config.toml
attn_scale = 0.177
bias = "qkv"
init_std_qkv = 0.0438
lr_mult_o = 3.0
batch_tokens = 32768
Each number is 128 + 32 x the weight over its row's rms, rounded and kept within 0 to 255. Layers, rows and columns count from 0. Numbers have three digits each. The size before them is the row's rms in percent of the matrix's.

# layer 4 attention output (transposed), 96x96, rms 0.614, rows 21-31,52-63,84-95, columns 0-95
144:168129068145135137136083120117174089092146104128149121116120120124199111162080096059121130151169085094101109122097107156170154110112091134091096082170102106067123152058155180099114166105090102146140096071147117151129134159200115115149136117116130193122175097164100104154130165141100137197
141:115081144031111151151191063076101122117138118151129125083110144168160126179088143056129180133150116114117097139092130144127092129133184128111157153092148118155161169143093105094108131108127145132176091101114159120158176078187150094143140098149093156064065136145119186120092150146102102136
146:152095162142141163163159155104131162100118173161125097113135100074070150148128132146104164111119173116062099150123092171105182081096121097119140151149155122116091050138148113118099092121154132151108132122178136061084101087178142114153140100153083110134068138136100083147080092034100119092
138:160157099106177164144122113112131102130102129122079088128173155116125155123171160064068114118134111147094158109192132162160118129148134113115134120122114145131068154142118139123121078197134138116145138124128108123131163117092162068098134127071193092132161125090055120115144147054082015149
140:097135144067165115134152134117139114084121111106108117120166141149065094200098080136092184116180151117167178142134143113103134177151082148129156144149128159169130108175165182151028091106145116122148158124075135113101154080107088125136146111110149203092132132113100100100090088157174169112
156:135114209107085122137177134151120118124128164121149138169140159163133173108095093137115152165142149182150090146147116148080146146050133144132126180164096159109172132073106153132112134134048108084128068132186177075139124103092119151075161121103151152193133122144108084146123204106159115151
140:157140140119113173112084154098114152157156109116077107128137098095156140118125118153144111132107131143097105194157107171088067153133090117059204187139142118142151115161160099107114144141096130086098147130121223133180162138168153114149097162130170145182120131204124134063201114101143129109
153:158125135078073131124132136117102080116074163092121136102141163116150094164138155137142038156105089118175114096101102142170131114102132151097135186147127118074175143124133119134130090208133144128121113180106083222091194151177094160167091125088153143111142119147128151129098122165130082078
137:063177154093137121129137159130131117121127133124152101101127074043124057140181086103112108127100153132181123067122125125104187167132118161088108113157099085142111170123136125106115087121179136117062100151109078190143038114134120149103149124115159167163151142089189156106148112168101114116
135:133124122176177188116147105127143094123121127075145155119093090178114110121135117130122150133110158178190140100147068098172126188118156102081188094159173164097098162115135138114146098077134137171166125147173095082115103067133140119153103149137121109167101203123131163125155182142053175095
130:137118115216116172119176167126146092101128108171151117191111180122176143150090125160138119126171116185143138091080108130097100151141147119076162144147096172101118088144138118088165089154075080065102116093081099104105125139133055143085095156151124129146147110090135124169080136074189138122
071:163060161145135096069159115130112120158142134154134108166132120131142139128104079134124159063163096084170132155117167099087123138186124194146122134102143114106089127195144163134162084161057157160168113131150211128120113157101092121112129164139111215111100180084111170109127153136076126119
067:144202147143114120123172107139130130160117086093155119085098187131137170093134131109171163150114114132103159137162146119073097124060211100145155125092110150062153109124072185125171072148057091131168160112124125150067122148173132077173158110129115132158124150078140146134136073144100142122
070:097113167201105175142117126196117112152111099160133116126123093129147152135140147238144130097157097163160159131070127126082117066143146152141180192067125099135135138120055186088138128130170177123141099154139142102151122177091167146130190105106114114128153094130144078161126104111130145111
060:091151092098121172179091178120093186127172118091147129134153123166114121111143144135086125108106133084086140106138131120129076144169093119088190176137154110120162060135118133121223149088103090131130151168168116078142115130112061132097092090067159138174145102137159111097095143188102161101
059:148173095121079140126140113172149119112162086150075109162145116159227081083146082125163126142156191088127134151117171159158131080071114134086144121151159130151144123140189114147103191129139175096137165128122115164107171121111205165172120102158173122138127158121113108135073098118187137099
067:141075109066158112127070121106121078117114128155127126167053164137097129145114142050129120071064151175142076078127138162176158154079124059149058118156088156134148169094150094087159153118057132135149122133097094116142122125134135143155064093125121094139130121169148162164112115124147122117
054:071145174159136122154101116153047130167121119117129115110129057099076158088188096082154173143116130076140096123142130056124045167160087151140125136140099109161125091180087128123135168116136202143158109124124112069063131165138131132145148131139130135132125105177049129130114125133129154095
069:137100104124148084146129106190140136119120145111152134100081131143137179073111142054127126097171167193099065100113149143063121122125172131149156114060145119137143110155124133195123171116147092134121156092074167100119065103149170107180153133149133142118124167114053163049134142132173113123
061:098141154103110155125139153118106106101214121118147105143161111137079164140154101097113149066061146113106091118122092123140172173122042100150091116188133140124145157066171153101142128185112108163128155135158155153097092096114086156103048145092093128086141146133157085147174153183146094140
071:142151160112140130100112095196117085143095113147124095083125116140164134161174127175179137121136162105194096104160138166055143106091192140157191115102109054141108138129149197176149091136165156158160167134116126120114141144139117085155204105117140093175126092150084086126099154141153126081
068:139168117124152114140114136136092190082211215141126099122163158104110165133104143091126100116157133120096122094109112098130101108108129089157123168128116142165131156110098099189158150152122127154100149101141143098131117162192123100157110179152138047022132128107139119137200095089179106150
063:129096157130117106107147099138071103095092159117109096092138127145169148093099128215155148092143204096086133086105139100164147069098214090169169154138122136098099135134153121108108151127086136139144072145147155159120165062147164104129127122159177143074144167158093179154122141194126111144
077:079196102125118109137102140192132114172092089106122117115151150134229099192131110153150185173129096132164135100118075094137159108141143129194143124158169074124174083151146129126074105151149123125091152170135175079135081143138162100148119110110122115171126103154077121093110162158113069102
079:079107183155139165156161177178126197129147153146124115126144141165054152121180166137107114122129145130108112177114118160124107132132183124118129099107091133168105152162130152201135157109130168158071128145172084160109085136123189121126176156128096125053100078090076174116098161120108166088
070:191131118117127120122113129109148109096202171123136140142174109104107115110090124184107114105067130132144151084132174055142157089079034147129127132156066086110160134051156146144095139068176136095113143111066073160149122185105108171108129140102139164154144116147151112147148133111166126134
085:156137161132102097087098109099099106169146161103071171134149149077144097052120120152109086181101143156185117110126133160130094053120166123127156107094082146119094196126072143173165116054141120125176127126105092164137155121144175132116131177142135134067123085164122150109132173123151189158
069:101139150153128130145099102156130182134118155066133165148118096150121116164126063154199129088094120159155082156112129084122103108084106137166097099127163162089186074091074138120086149158115078129070139075167169108143116162150152097069110086092115134128156172132102123110136130183082136056
071:186095145184125115146142173214098143125152139127132164121176108169141140107133176149116137065178074106112107144117113139114128142102185168119129184117087093087136095138136143154136168174122057144095149115127092106136095167182089198183149155127122136117105099085127132116119139179075099183
074:164127079102119153123074133048147111133122083135162158143089067068212112137166137113136079094168091105165167121150167087185124109070136114108095106133131115095161058163096118114061135138094121109105148104107087139163117124130191147160140132124115143104120119141157189130153077158096129110
075:071098089191116108167207109090147124145101214112169136109172121152094170103150161133086125153107112110112167126164139145141131122136113178137122127100155103154094127104136138076160140093109153184172099181128064135103118111096061131100168132072099110124141062147133130172099184099112141148
071:162086096148192085166145124103156135149203102137186161205105128098128147045149137110059134094125145143121133156140168087116107101128176118159165135150099152115104124150095106126143103111112120124149148111128101021159122101124139186176181082158112140141110094106168151112127104090141155148
087:096074145173125181118134167185126139142146169148128122123092101182134157083064138152136108104137109141163147216131140182087101131124123181121152131101126130096143125139159129158104175140090127154145137118137152218110148113199165113094190179110121125076095149159084094115112196101095118138
071:089165175120060132174081134088085138148120106127166134132115208125172119147171161131104119100160125117108078077120115150110126096103148099179095120126095122172119127155127080108137115215125085174140121142141143105146121154137081131186098174115148090142103052156165191116127129177116070147
079:101109095091128116136137110049118102089178173104164120117156090119110163065114091134087132082052135089108089119105157119129085111162070105153095123090107148114114128074148092117121205077142138151148116107104142154123133133126123144121100139103180151060124136170208138143211103130114101142
# layer 4 attention value, 32x96, rms 0.244, rows 21-31, columns 0-95
103:148119079148106121165119128118155118114178138088112152112160151192141134109062125125173144092101074187116142122103144167149119153130097157171164066097188123117166117087099148131122143100036145087100082140124111109041115171183123116124173189138148168143076145116120134148127070115142126123
098:140118167169169163176168143111044079103103133153074110133107153113131124091141114167098124138148158151126146148097138176152197091114077099152081126122124186145162132076135100151167171146080119140109100156130136131145123109107084072149164121075089130130130168139180090042155104187106127123
104:114097172170101123129143186129112169072115075148145155088156156153114103130144044102130087139093087145050143117101103146151117121127117122035159178138110133138177119137168118179145156135108120091109142083134133173127081097143106083109141118195131076159171065114177151139102154146131115153
092:072145107118136075121097114115129132151136122116132133129118190080173082093146171079106158096179157132126133125136115197051194108102110181159152127119120107113170071120142103143092148148149113155155184158171094181094102058163095146123147162103118079158088093144150103176132141119143099080
099:115028072121134158183118101151088111173074115144112060145148125139159115124120122095083144083119122138119113100108094105133112147151141134108166174172073159152123117103116203103148149179097173138160075189167160182165132113123166102119113114079133116110118100154137092137092145109103200141
104:115129151103080128118128119107087149056133122131110159106136156105093169100130159146135187177126081138125104143095151165182135193149116148162107127185081166145137097156111144108130120134104155181184183178116160125153100083143087090179099074147165100135158113094042097132088073112160126098
104:093069109153146114121072154124069133124140100129132135143141139121149138118101138158121108162178118175150153129118108183082068074119184118106165161089151121070107094074085126149153059180175103170139127091095136111114091133141141096139140064195133172112070152083068128093163137128123098133
108:156172133125157140123125135123113105110078098037081062102151151114143177111105126161154089100192080110132118124129122104115129084148109174119145104144129109164136139082105161103101168134125079112132113078113106136077141161053080135154106116151084173161150100201091058150153151120173171117
096:054093135108160172123168069126122111104111098101143142185132118126133140160107146060114127125103119093131140077101156107161111062150163105146146024133117085090137121104098135115077144145129120129105149168158116142071181184156100097102146113093168172130150116156162159132136180077101095183
095:161088089122110084073152092114123133094128120151081132163144131084128113092078116102065103102210142100122149143147086076189100103131124111111131081105101163119118183154124116147099132112123158105119179145175112072164148089185142135117196142169134172156137098093102064137139071111074141124
098:151149149187148120184081084125160120174135113152089133129156065121158095194057149111089117179087038096139118181095148117122113197124077111103111151123123133124071132144129088102167116156127110092150133104163141141139135096152135097162133150156111125166117094155092116145166116123216118168
# layer 4 MLP gate, 256x96, rms 0.209, rows 0-32, columns 0-95
093:098148168119126107089115137187137127146155051122174127105126151138164107137132081173106147105105149119121094172061128130119145113080135144081144096145087126151086158167107152152171095148117178097189067125170182085156180162057140168116140104162121134177157157125097118137116151069162087166
117:135138112100140151166146199135128095141128169169109149145129116073116140140136142118156114143134157116131146129114120119113167113104095097181111115141092153164074140162079114169172139168110046151087088104125218145142161225166102109083138139118143162068154150147168063187105136136123146088
106:138150085128137144109104156151108154099185156126118144080158193106056058121112126057164140182138206185132123157083154140104075138094120082154089116133138113168142113144126105190161119164116119098091133160168149106138133170155067108142123140154153112119065177131098105145101143134171149164
097:161129166129097077131108107144182101081093161122082134149117179172120165112125143129113124114164114105136112064064147116063141121149119185163069090126153114116082131170133205171128071141157141087184087134126147147130081073146179150101131134111146104089210125124167139112134106123147088125
093:164107145140113129133178067168202150076090104127173132121146173146140114122109053113148124147178150117153118148116094150139120054157083151164109115098099093141100123098112138154157114106141157105093145163144158169186153124178193071142037152144142133143083145157170174116153102128122153098
102:127117131147191111081163148094163187179058076146162145073138155115130087153155103088141120158122110153149143156118132108098141128139128100138093081134100092148099119193103141135134115150122119096150091143129170143148181167164122107124128185065103116118105118124228081090115140048176148109
107:080145148100107159155107085120139082071185148126092127115175150123120089091104148172146095130127099194122188110095109097114056103105059083111110098134101124202113079118128124096149140161063200142115138091123118138132108108166093112134111088121117106054135145143156150079163161142147127091
098:108130089149154094090157142139159149121105160154100156100078126147107121135112106146100159140156146082115141149123102156118137119197118102086130121122130126161102045105145109136077117108113152133136111111125155121135183052078122134137132171181084189062169213062106182167095089181144107136
104:103153061118131130202155164153124158140142139102129186092151172146119094118107144163110143113109131156161131052088105164134080100141134085142131126163143177080138092142146092143126121167062128109146168149121144133210100119118161149152121216151129096146141076133156099146168039121148159121
098:117126114169082174178059124150126159106076100136140142100149124144122111108157128180133157174144107096169092166096133109181166094104050129101141114167120071137151085117119139124165066146092123097117096083099135135145179054129160164113135177091157175069138106144183149127138147163158171141
109:158177144147157103149118102153149154127137125122119135111130099171112105162157105119143146141131132094153075142063157135114163094155097185125111147093113095106106147114085183136179126149089155076064083133130113043121159118154219086094062157129131150112187133191179142159110125127179140153
108:073120156146110091126163152152109121103126081111072104115185135156163106060098139085153186125135087122168152086122132120119107129164106075177120122096168158088155101141091091156133079178160101142112215119166131079135138183152168181139094147078079072138098135113129115145087132160139101122
108:117107142135115098157112102097136122091170149125143154170141217077118117126094199115135108149151085120168123144127111108110136098163137132072112136103118130117124138116047165143146164093072047122060147143089117208193122088136112121137097179162115104168104096192126118128116100164123137092
099:117065103134127167163149154132149107141048136190199174182135104115121068140127127149158107123159120135164111094072136119126131114168132142168114142057140176202137170092148062143138090146163121074164175130141129141142123149123126141153125111105145213168122133116115115101090148186149123163
112:172122129096126091130051094163123170136118139062106098091065103110104168095167098115120148103069144103121121114088113102080112141102109125163146101076135175171165097106150164166152111095205138190091103142148119133160114122159126192142058132135071106095126145170095129131142188109146126132
109:099226091128125113077072123151162149087087141161172119119139132106190136127094134147079137118121137101190161091121044149125089093084154120104104097089132101092122146102180138097143113121162084128104179056162154151145125123133153108159195132137165104130156146136143163097116077085106138156
086:189094124139117117080127054139166093135075119148118126143139097126114073135156199119115176175107113148123153100121175111124170090106046132170101124148111129073126116123056141120106094119164113139110094119131161175117157144129055182076108136164168112155116108118101064167166077139126109129
101:166115121150117127148078208084154067157136110141137144113123132151149068091137121150195140114111138093117112091096117166143147117139109182092078158085125101152126160134131124076131182114110082158159127146192195083130118102145110123088153195111058115111114125053111143120086125092155082102
114:150159113131120142136161164102138198215093158126146158149141175149123171115128056135143154112062134133121189167094057098143118061162107091204156150137154163116111149147062117111138101126098128107127113141127147113115131168128123114165132052124164123166126141152119086143159121107063176143
088:118118140158149072155068099081074086124134102168099078144100103169158127097124079160100165069120131134173100096161114126093093139120128183210209111188100131191109172152194119140150161165154151150109149156168128112161095154129118139103153157095121162139104104140104134108134144109132124176
106:152104089192147087090134143150156173128013086180111213116111071113122150082112101136131161153143085112151087148159090140160107107159099155198086131128138179088111140106086146144124104139113102168082139115079117122168116121132119139084125127137094081133165103166129145166103115124162098147
096:132159099083112108098138131104181117149136115110104115137103176104088099098144179093145112145103168161118130125092126084134129089173134093151111127049155148121167126152022124144103074168067073113146135173142179115159176108149170141172155094146130079153130147145088110155132059174146152152
107:098111142109077126144138123172165133088163061123172192130104146164158063121138151128121184178119104131174189116139161122123114037117120138103109118112089077166092116118122160157099098108103115164143128069143157174105111162066139095111140172149113080179145084143165148117143174094170124112
098:122174094180141148143154133079135139122147104144132155123112194140066173132119183107152140153151144109132153088162112171121104125161090198107138125071142113134125134137122169153139098195162110089126141122147208150137090115079156163150099143152104135120082216071050142137102128105186134141
103:140207111174143106204127126175119108143172118120170112188157154086125145143169091121137140162135139109167110100068187132173114089163135095119099168151131143156049083168106153144134181118116134089097170170120167119110129184143137138146112152041130142133158092101114149087133157139179143128
096:160101161107101138175153120136125127081079140157083078071092112144144151097067129211166154123147139100098106164077086113109120159117153103180136106155105064137135153100075085085162122130163177110151111120143150113133117101151068173141080153140080130135088087186127155132168091127095103172
107:127107099117129086149148142104105109140157123167120152107130097156161176117133131091123130167086092168120197141127139167113160109135107155203103141117102200131090126178197186106136124187182099111098150124077135099092126135152177133143175131088129070099097155150121128114200111140139141218
096:075171108180118097092170179127114146103131147101098105151127154129097115091168129112168143146184103046150158123096120142141172138161172098129134167113156099074108129116081195123111132172135099124156103128144090128149103139094143142101036155101150062142167169154054163097109091141098140115
044:118105169133117110063106124137132086164116105126108162143117112123168126141134129122223085107116154075159100156124069161060162102121066097108159179109140131130144179122097141096152126170137129129179148133087132142165144112173115176152107177115138085045126132065162060108146152137094170119
093:077138202153075062123114134167118164109064111204172131099121105109134088105145055125082135094098151068140100140148078149169166100161126149109130145128116117151165110081143170096098145168151114158090167144117144095097098127160140168156126127100090156104095153190176146120139175110137123165
102:155103073178153126164144156121160114155112073107122195114174127083133126092170077050140144139167153157147077127088160140157093113161113122070177140126194159161135107127130085163108158128138102070120115163177172179179122134096178097134107162122096182152135144118118124115100067101124129148
118:096108108151120131100120126140174122168196165148122139073121125134136112059077163102131172096152115135156072085094125114075118077113125144164157109095125184122053122107139111090132139145137127140088116131133139080210178137098090121194102127114116118066140129112186105068136192152160154117
122:130128157057128166100098094104095124141129171130144105100151086148083164173181174077044095167112131112125133137194152129136109130099145094135136150117129188151142128131117123044046101137116167126127082130086162139126128105218177123123114123131140123123118094099142168131114100103064146090
# layer 4 MLP up, 256x96, rms 0.218, rows 0-32, columns 0-95
094:139158111139094118098147135144124133106151184108175085101105089129060108143117145066116134152172155158164074125133129172131158084104124141152126092051127168104185074157186109096124100118161166129098148179083115166080155131191160076114138120108080115107129190109130158167099145136156087087
105:174084097068198123109107129175140087085071115117105059124109184115114092130088182116085129116143184157170146138107169112144172190123143147102108145144170121103139182118098182140106113053136136053109101110113120090134075105095105109160100136101139102116116147144160154138094132156127097098
108:130146094145203162141124124127095197123153153145153152158160131058147143105169090121100142146110106123138137130122138105110082144044119140106080178111133132150101052148171171142127169126083157111093136155127133151124105158125081087169124144096150152074121178187082141215120132091179109132
100:177109137082141155092089135168120134086148138151156126051155112145122132128129107084093137106106154156154112188086145111156162174129111133119133112109093141142112141160125096150197194151220087122140152159172086136132174195166152091103149124048096133088049125131121103104111134099111133128
094:095127108147152129111056171068137067160161144093096144077152180119121142151164171187120183137110142141156136109133164127059066133123085089118113078131123085151140201158128114108102099084186140100142174157133111129166092116104118133092197117103119129145101102124108058129107095145113102100
097:071109096088111130083163179121128124135148143141100123090145173124127157115087149139092096154128112155101104161112070115166048168116107110141124156125124133127132178151159119113136101112178115073169104115145150149143091164078148072185116130205167122183164191144086116151089071123112070085
101:203111181152140160134094127205119161162045126117141085112123135106154109112099134125126155172095129122148128145113098134116145162184106133070157126103078113110162112125144106126080126128109164090144132104135094111110165072018083079136080134143126110075111115069182096128116144175130142135
099:130081049110093188124126111119137146125183125188098167159110174129118117101193070126145115170103091147100095139089161150131123113162129145136087100117133159097102109113135090107181083182118186102089138145093143081098163104129130104084115140139057192097153127085129126090125126113079190132
102:165089095107169163118102134102153112119187117139084131100179134104088168095100140173120124129096138194139101072134124139111146175108158186140146093115093122117116125134117141081097123134095072139087121115106148141096093046182123123089091185132108150133191154121131144209161138177169169180
093:130121143144149133130099089121132066119098090064080153149140134058164126146133075058189129080122121143182112124092110116064101161102202142118119147129117174112099152139148111094119086121157134120147129138118178221131177184101135092117142142110123118124091086142077137105160168077159151128
115:098162140142143117122115087127180086136090140165197092096080150088167122158214136138145115082131127112166132051174092124040151101145177152105112089103115115135171174122104120077139123115143094172170108098127089101119089112113140162148087148124167142050130157115124105126123100126155178130
098:110092205157111123158112146098091143102173092065131122155100129141095110151170138137098169168110097106150095153087172142106120108165142132151087055103113130147140189164119104154114131090082102143117138144127117150202117113075042147149145148130177166156080154155080091143128073156170133160
118:118174125135086138120133131126156145099122147187174078144082172150065106122118147049150138124133094123132046137101129133102146126134152073057098122146161110104126128149142162143123170159141078079134114148122109195173134149155086071149053120074148170161137129162171141150107136196121123147
096:163164097088185120158154130092102145146135176058117101101157119126151066090164198125181121154147101168178111147122149095130132159137054115102078132150106106194131116135143119118161167056128107079149119193155089087103183105072138136159135129107138112108112147134119163114086108115169111163
108:100051179044205064149098127144080116152077090137145121140160072153131161186160154156112164192134105151145143074129153124147104115170104109091127099122124128153123122163139054122145112125058167115099136151178130128155140136111113118101152149168101109136150117108096119109068128091160105126
113:171186177134138127164088147132135120045146119140109135106159151081157079145133094084152109122168194152107137139154141105119115122131168133103143098117165028111144090149124104140197162171097088118122090172142141134125153172146108178163125121084157146076107118157167121050152140075109147134
090:131127114101145151141118116102150110170121123152111122160077153088099143062137192150071143116072075150100099125055143145148113138180146169099165126136083120136129142168109074163046121115132135104139115116126141108133114199126124144165131132195155100123100039154153153125172131158124100210
101:152169096128138151134125112100088140210091121054163086134183157147163128119142115150122165165116054138170120119101156123163133088123110089172017087117102068083085130149126147103128135124102121114114170077174102117093103133089147094121111116093158138092073150093117108106148129117142141082
104:142136142131151121108119173135088142127071115151077127129087160132138127189131101113063086184125072136112109121157147158109142169089139116108148091130116152179136093075157169135063161102072106122094130165088056164130132137089170128155118128100190172076127096137122129141112104055172098067
101:154148100169100106137151144149141160148080094093102139113101143103129064108139146165123089143102129117137165155139197173135098146123106118151119180104131126144115110126113118121173108111104053074105142185156118155118110063024125167201132102127128125146148099186178039149152148140153120113
113:118147170123170120045123139136100176097141108123116125109135102182181117114131083165116144098165159161167176200109173144094134156220175125105160137140088126077128050161110118115086111196103145144128112100152098080106096086123103105156146083113124118123139162120142120109116102155132106194
103:070117188160063119119127177096083096150137123099111131211147166115100117132180118136097127104158130143217115093085115094128130143141119099185134082099137130104123158131153154150141115127110113149187116086120133121108162142139096131143147230142135118208067137197112137136137108162138118107
105:109144115181113137140122126134167079123097134147075138158124109105148110100136159158101094070142108120105155139182088136112111170144156104150143118118101153120143093111104199144162175122142107082123135099141221131113091191119126164160063179069145131058061158099136077128114147158132091189
106:127121143094181164115068103132116155050129157096090161102121114115095134071112130164117073117146173198086171106149128116130044121107178060124106079193094108144140129118118172136087188133099124095170171122098116142117140152123153178127120125094119094105082106125168161161152159149162115136
100:143132145181104137102167131132098113146122191144143144119112138112110095170083082074095062136128080099115164108129196154053093153119106163148157171193121056105120056137141101156117144095174139175115136115164102105127107112116145108073136134130135129131199161138136143163209162121144146119
105:121138141141092108105062144162104144162111123089139146140130150112102073116189125128048119160136178089131083154152144170128122157156101144086088073141153151177153134123108124147151121137105146134112142171105089107078151129087144129057112055116159168131149149100045121197146111184174164096
102:116105117138135187149101144119150050137150133197055136146122123101164154112114115141110162099178127140082068120126157135150081104139151176082166148132133169166166126124116111064104122121094141081161029146157153054177123091118087134056140070118126141115099126109123137129126109124117127091
106:135120130160104120162135105139142135108116209124160098052118075141129098148048097184095175144131144118155144137114062145137162130094143117093114187128065108136130146082173146084090097092103141110118097104165148134124169118089113123123134202148165080114145107109158118165198114060122147099
042:108096148139064191080167094142157100160090122090172077147124118123179169100103145145125084107145118174128077116060132151088140108136178140147127179135145129118103126178152104084156162123115154159143086147081063112187163139141089142180140150068131135142100105071096084133140179119121166110
093:114153129099073155139115197123130125123170140166112135170169153125161190166086107196171148144185137135108138123117106100098152074164119132180142130136111073151140077194119097110118046141097140129088153140107087170100139144150099143198142119072126140145061082126120141116148144135126153191
098:073148162085130190156118055123096133123131199099078114110082132094171162135158092099087084155100099102118098142164099150079100084140122161133110141115146126124127115098149148110178195120105187170169119108136083090095102061062102152124155122109171128120099110094079143122164144138128172149
115:096111115146114104064201147152116103117138134146151114176102160164098082120140157114163147113105044118101071128137071154067092148123085136127158124098156119187052091083139070126114110148177093068146079137189128159174147141126092138161095109142152123147155134107136094110147177136119157115
108:148114110149138142109158138078120107179051070148141164139105130112083063120093109110147166077114144190112113105114181059117151126177064136166163132125146157109113141106147128169151101159134150071122153103141152171131191129070075139143135147100113080072127105109099117145169184147139146079
# layer 4 MLP down (transposed), 256x96, rms 0.21, rows 0-32, columns 0-95
093:114136147197105055112118149186080089189073150184117150096111112187156128086132110098104124125122125115162072098073108129122083138112186153115161135093111116120081119147123176176154125145119147128188112074104150067116114154072165169155123103138144178103123127152123109166106163112165150170
109:147129156073121120128127192177130158142067210150149078132161145087092125111163105142122145172142036149130107110146128107134138141097107088083175154082123123132145160159140132081161067143172076162101145152111092113101172127107147108141106172100102130100144154067154127099065125086136111180
105:142082107111071128110148140093101181107187141095125144113128093140090066146118095138159128125155213132131132198155140135204107130105131155163092126084129169164108117133153105182101059117106108115119143155125140115114117136173149083159149090141133103121145189146119100137092042049116162126
097:103164177160172179119141173136139124179119082158145119086141131130160093103133143137093157193080114211108119132115094105107137141137112052114196060109156163132129114117146144126171159159103133094141144086122119082209129153147091153131116162167153125134105150134120057106083191155141108108
104:159144124162173128144081142134061117170058133124128108075077144128068130089108151149088047021050132101149150098134195153098163105130144144099164109114096137169122131147093142101100147113110121120109140092129097128067117129116112149125158099135172100152150131158063107115138168137129103121
103:115159173135190160175139100137099099152121147061079150137094114121128142104159130156136149093135127163111151100139064119160102139135117127139139156054107155189127125123140142102116114122151117179157123128193167133117129102131099108141157138162170148165052084143123101129153193220033125113
096:086182104105076092150122103132118142147073089125105136165159125137108169119146154128122137024107116170138086141206098116120100141114192129072139145083111107065150178102145143124155079151149120136098110054128119098178155175113155169108177143140106121123064135101154172128102138120119141091
096:183168101086125110130127113119174117102182081153126145160087108143128106200128119151139095074095122118121138087157164139105155170155182152131128133186103149048132205091138110159125141187075114098167149181095065114112145153129139126183124118152140107110187088155129123159162100140102106078
108:146082138109183111197103097194133104156095134137134099089149117139151113090164114175107180128133107189165096090137148129125150159138096083201110108142097164188088130146136128071087127145085117101143129187109089095141082140077185145148114178101155126127184132173103105118172151134075125134
104:146111164167151124100105121098151108167080178097141106163085139099135129155151144190135144117149132143109129115072154106139056146179169136161084101101044135110087128159148117105137076183121139124140116146192171126136187097175148135094061138172104116154117164144055167150139133113075093120
115:111143152094158165117113108139096125115132231141140144143100152166125138155168080097163129084120141142112097153177079123133123121130185123038094138078132108094162158186169094154157098134117112092183099116120138142099122093126098135069162120094199144125097128152101106096129150067141173066
100:073176108128125139138117136150166114141179016115138106104092140110164180149099161076102096211142152141136122154163112160124153079096125140149144151184128148115107172148111188130108144090143167128154128146144171113156112129180143112079080173161093152154139119111081150100122214116132112149
111:063120137159120132112098175183123097138122064180115143156135124113080099111130095110109124146165162146133105201115108095089171075067136061148100079152181161089123185129102133152138113114123162133141136136087128122053148151184136140182138100103120122118101171165134082116148118102134060178
103:073177151148141138099149142140131153152086165166136170093117134113172158132144151162180122125127109120232129143101061107159123180071105097131151121143143162136158187137147163062128146089099191120206150133102110160076114157137173116072075098130120120111083110134116161132133110133137165161
096:112128127125168148117192146167109095133154095154147116181176146141164159128116100140128096135114131128157073166165118110132081100124128127089125100172124105143095113116071138099088080079153097113150090099128170116146126166191152103109188075086122129110041148059121140111162155070069086177
114:096120127136105114100093160102160161189097198151124048132146154101079169110178158135090105156154139127123111041157103115095106105094191118175103169083137114093117151132111083122076088101195127174120119150158158133084120153088108163140095170124104138105120186117168137120118124126134086090
085:111153207105143135150152131125118157067126151134161052134130150121141151146116067143204100141176109104145193186173112155188094113099163125113104145124114163128100125094103184140184111135120128142136140156166109100160130082125155131080108067136102134135164178084149115196146117102066156131
096:181134165107134115053144123152167115079218139123126129118135053140142056130118110114173122164132142069069116170131154095120113128128132083132068141160166173121188142133138121088088121085102138174100166109091135157155150125161148156156153114084072139096171132131086119098149124094134155180
098:146112106103097157109137107098136077094104179124196191135086111157063144049083136106165098163148122133167129073119206127148117113151147138138122139106121144118132127143150114082102131190104114147107118172145063171072166126099130085129114122140147194089123147164129149104110144155190138064
095:088150142107212132153115107100094055139078129146099129139122162168155137167107090123200141077164105110112082101113123114142149139084131112106174076176112137144104159097149156194102129157167180163147110070129127153095098119188165111117071170133123187121170135100092185147125146111121137108
109:107103119125153167099145165103098147056085197157137127130133104122112137089176122095091156137129097172113131162009153128146085129118073143093155171115109157129153054169129153145140131176105129091130146128118102134101111100171132143157155061109116122098132126093112144146106067143191065134
103:132157121116097157139139184191132169067160066162139105153121103103136108142173155172155086196161180124172100165167123105099106158118149070122143134140146171098120071162060129151091152082193096108060138114104111152122115122090172116138105177119159106128133122149089088146100088101108105138
106:103084134172084115119117143074144130105155151112081141094120146106094157150168147109048126151156148125110153148123144112199189114089122063170123134125071128129134088113105152145112227098107180158153149144115154109100126140137113190151058150114134072118125145071126060083150132151126132148
106:076119097128108204148097103123119161098126141111175149134123156103188146150158171111144084097114090137124135136127125103146137112110063107168165143119101071077182123079158186097166139138157090125170102123177134124180179202148143100152128161100131144201164135144120132094102152175063139097
109:108089107143116163170106119088076085170142098145161166094151123152137127109152067130037139099150121119160113105103095151155122185136167096152106123165140101157186150175109143162128132141176123141078078096147080108224110109167093162086174123146084133146085131125099125160156114134072154137
099:083144113158098143159164117150133086108140052082100125083096135162170157176074106159157107104115065108093159040095105125113130112135108150169146105100119079106081118176141148187119127140178123175108151138122185090155110102158094106125112162103064120136127126193153119072132139100167111126
102:120153112077083116103085140165134149150097112099125126107129136161162136134093157131146103071163143090139016141122174072141126158091126134066158133135149093151185118106131065120119178081133095100151121093164178132176171139157115157130110118111128150163169165131083093124082106108202132078
104:094142147055164098153144088102120133170084133083113166119074115164100103122125105094080164085123146083096146178124110129154148147161149110145152135135108106098117209144130089214114123119177124100152175112148173082172194096112168151189092100108174093135132135174137136110112109142074140125
041:126157114098130096140151116118143136106152099145175135158085121153116159114118072080108153160141109133111140148089145076116071155162062180146099174084182149157117072143132136156117056132099151159143142166113085091130139076114034128158164116162117144109161152070141159116189096125082184129
091:141121127169110129152195126116198098096127086119170140117202131093111144174079123165106097125109127183136136156123068130100099093111172089176108093205137181138158118147156132085176098084099107089137093126160148112064125066129100139131146100146131083093130129119155113158087086130082154165
107:099133181046136093160125081146104151169162167156082107110202128111096100196086150125094097089112115144146074102157142153135153160143178133135171133126091142117166157147103102084104152137161069110123132131138152128156132079119136192112093111172163079198110138072117104161132126109078162124
116:101128164116154139111162095096181135112117058113083127136068099118135154120143176176147157073146146141154102119173104208075086196096155141198100146141101133141090140099127090074106122137140135089141159149122124130086120137147041154134153133146112157138150113170127081178186120159138166094
103:107140143106134173131104101116092145146118176134119134099127133140132191136172159118085095161163182087119152170151089117172114088103207108121128115127128137149154110152147091098062132155140194151149077119123155123106073109231176126093132089165148130130137092097112189113102087106053142137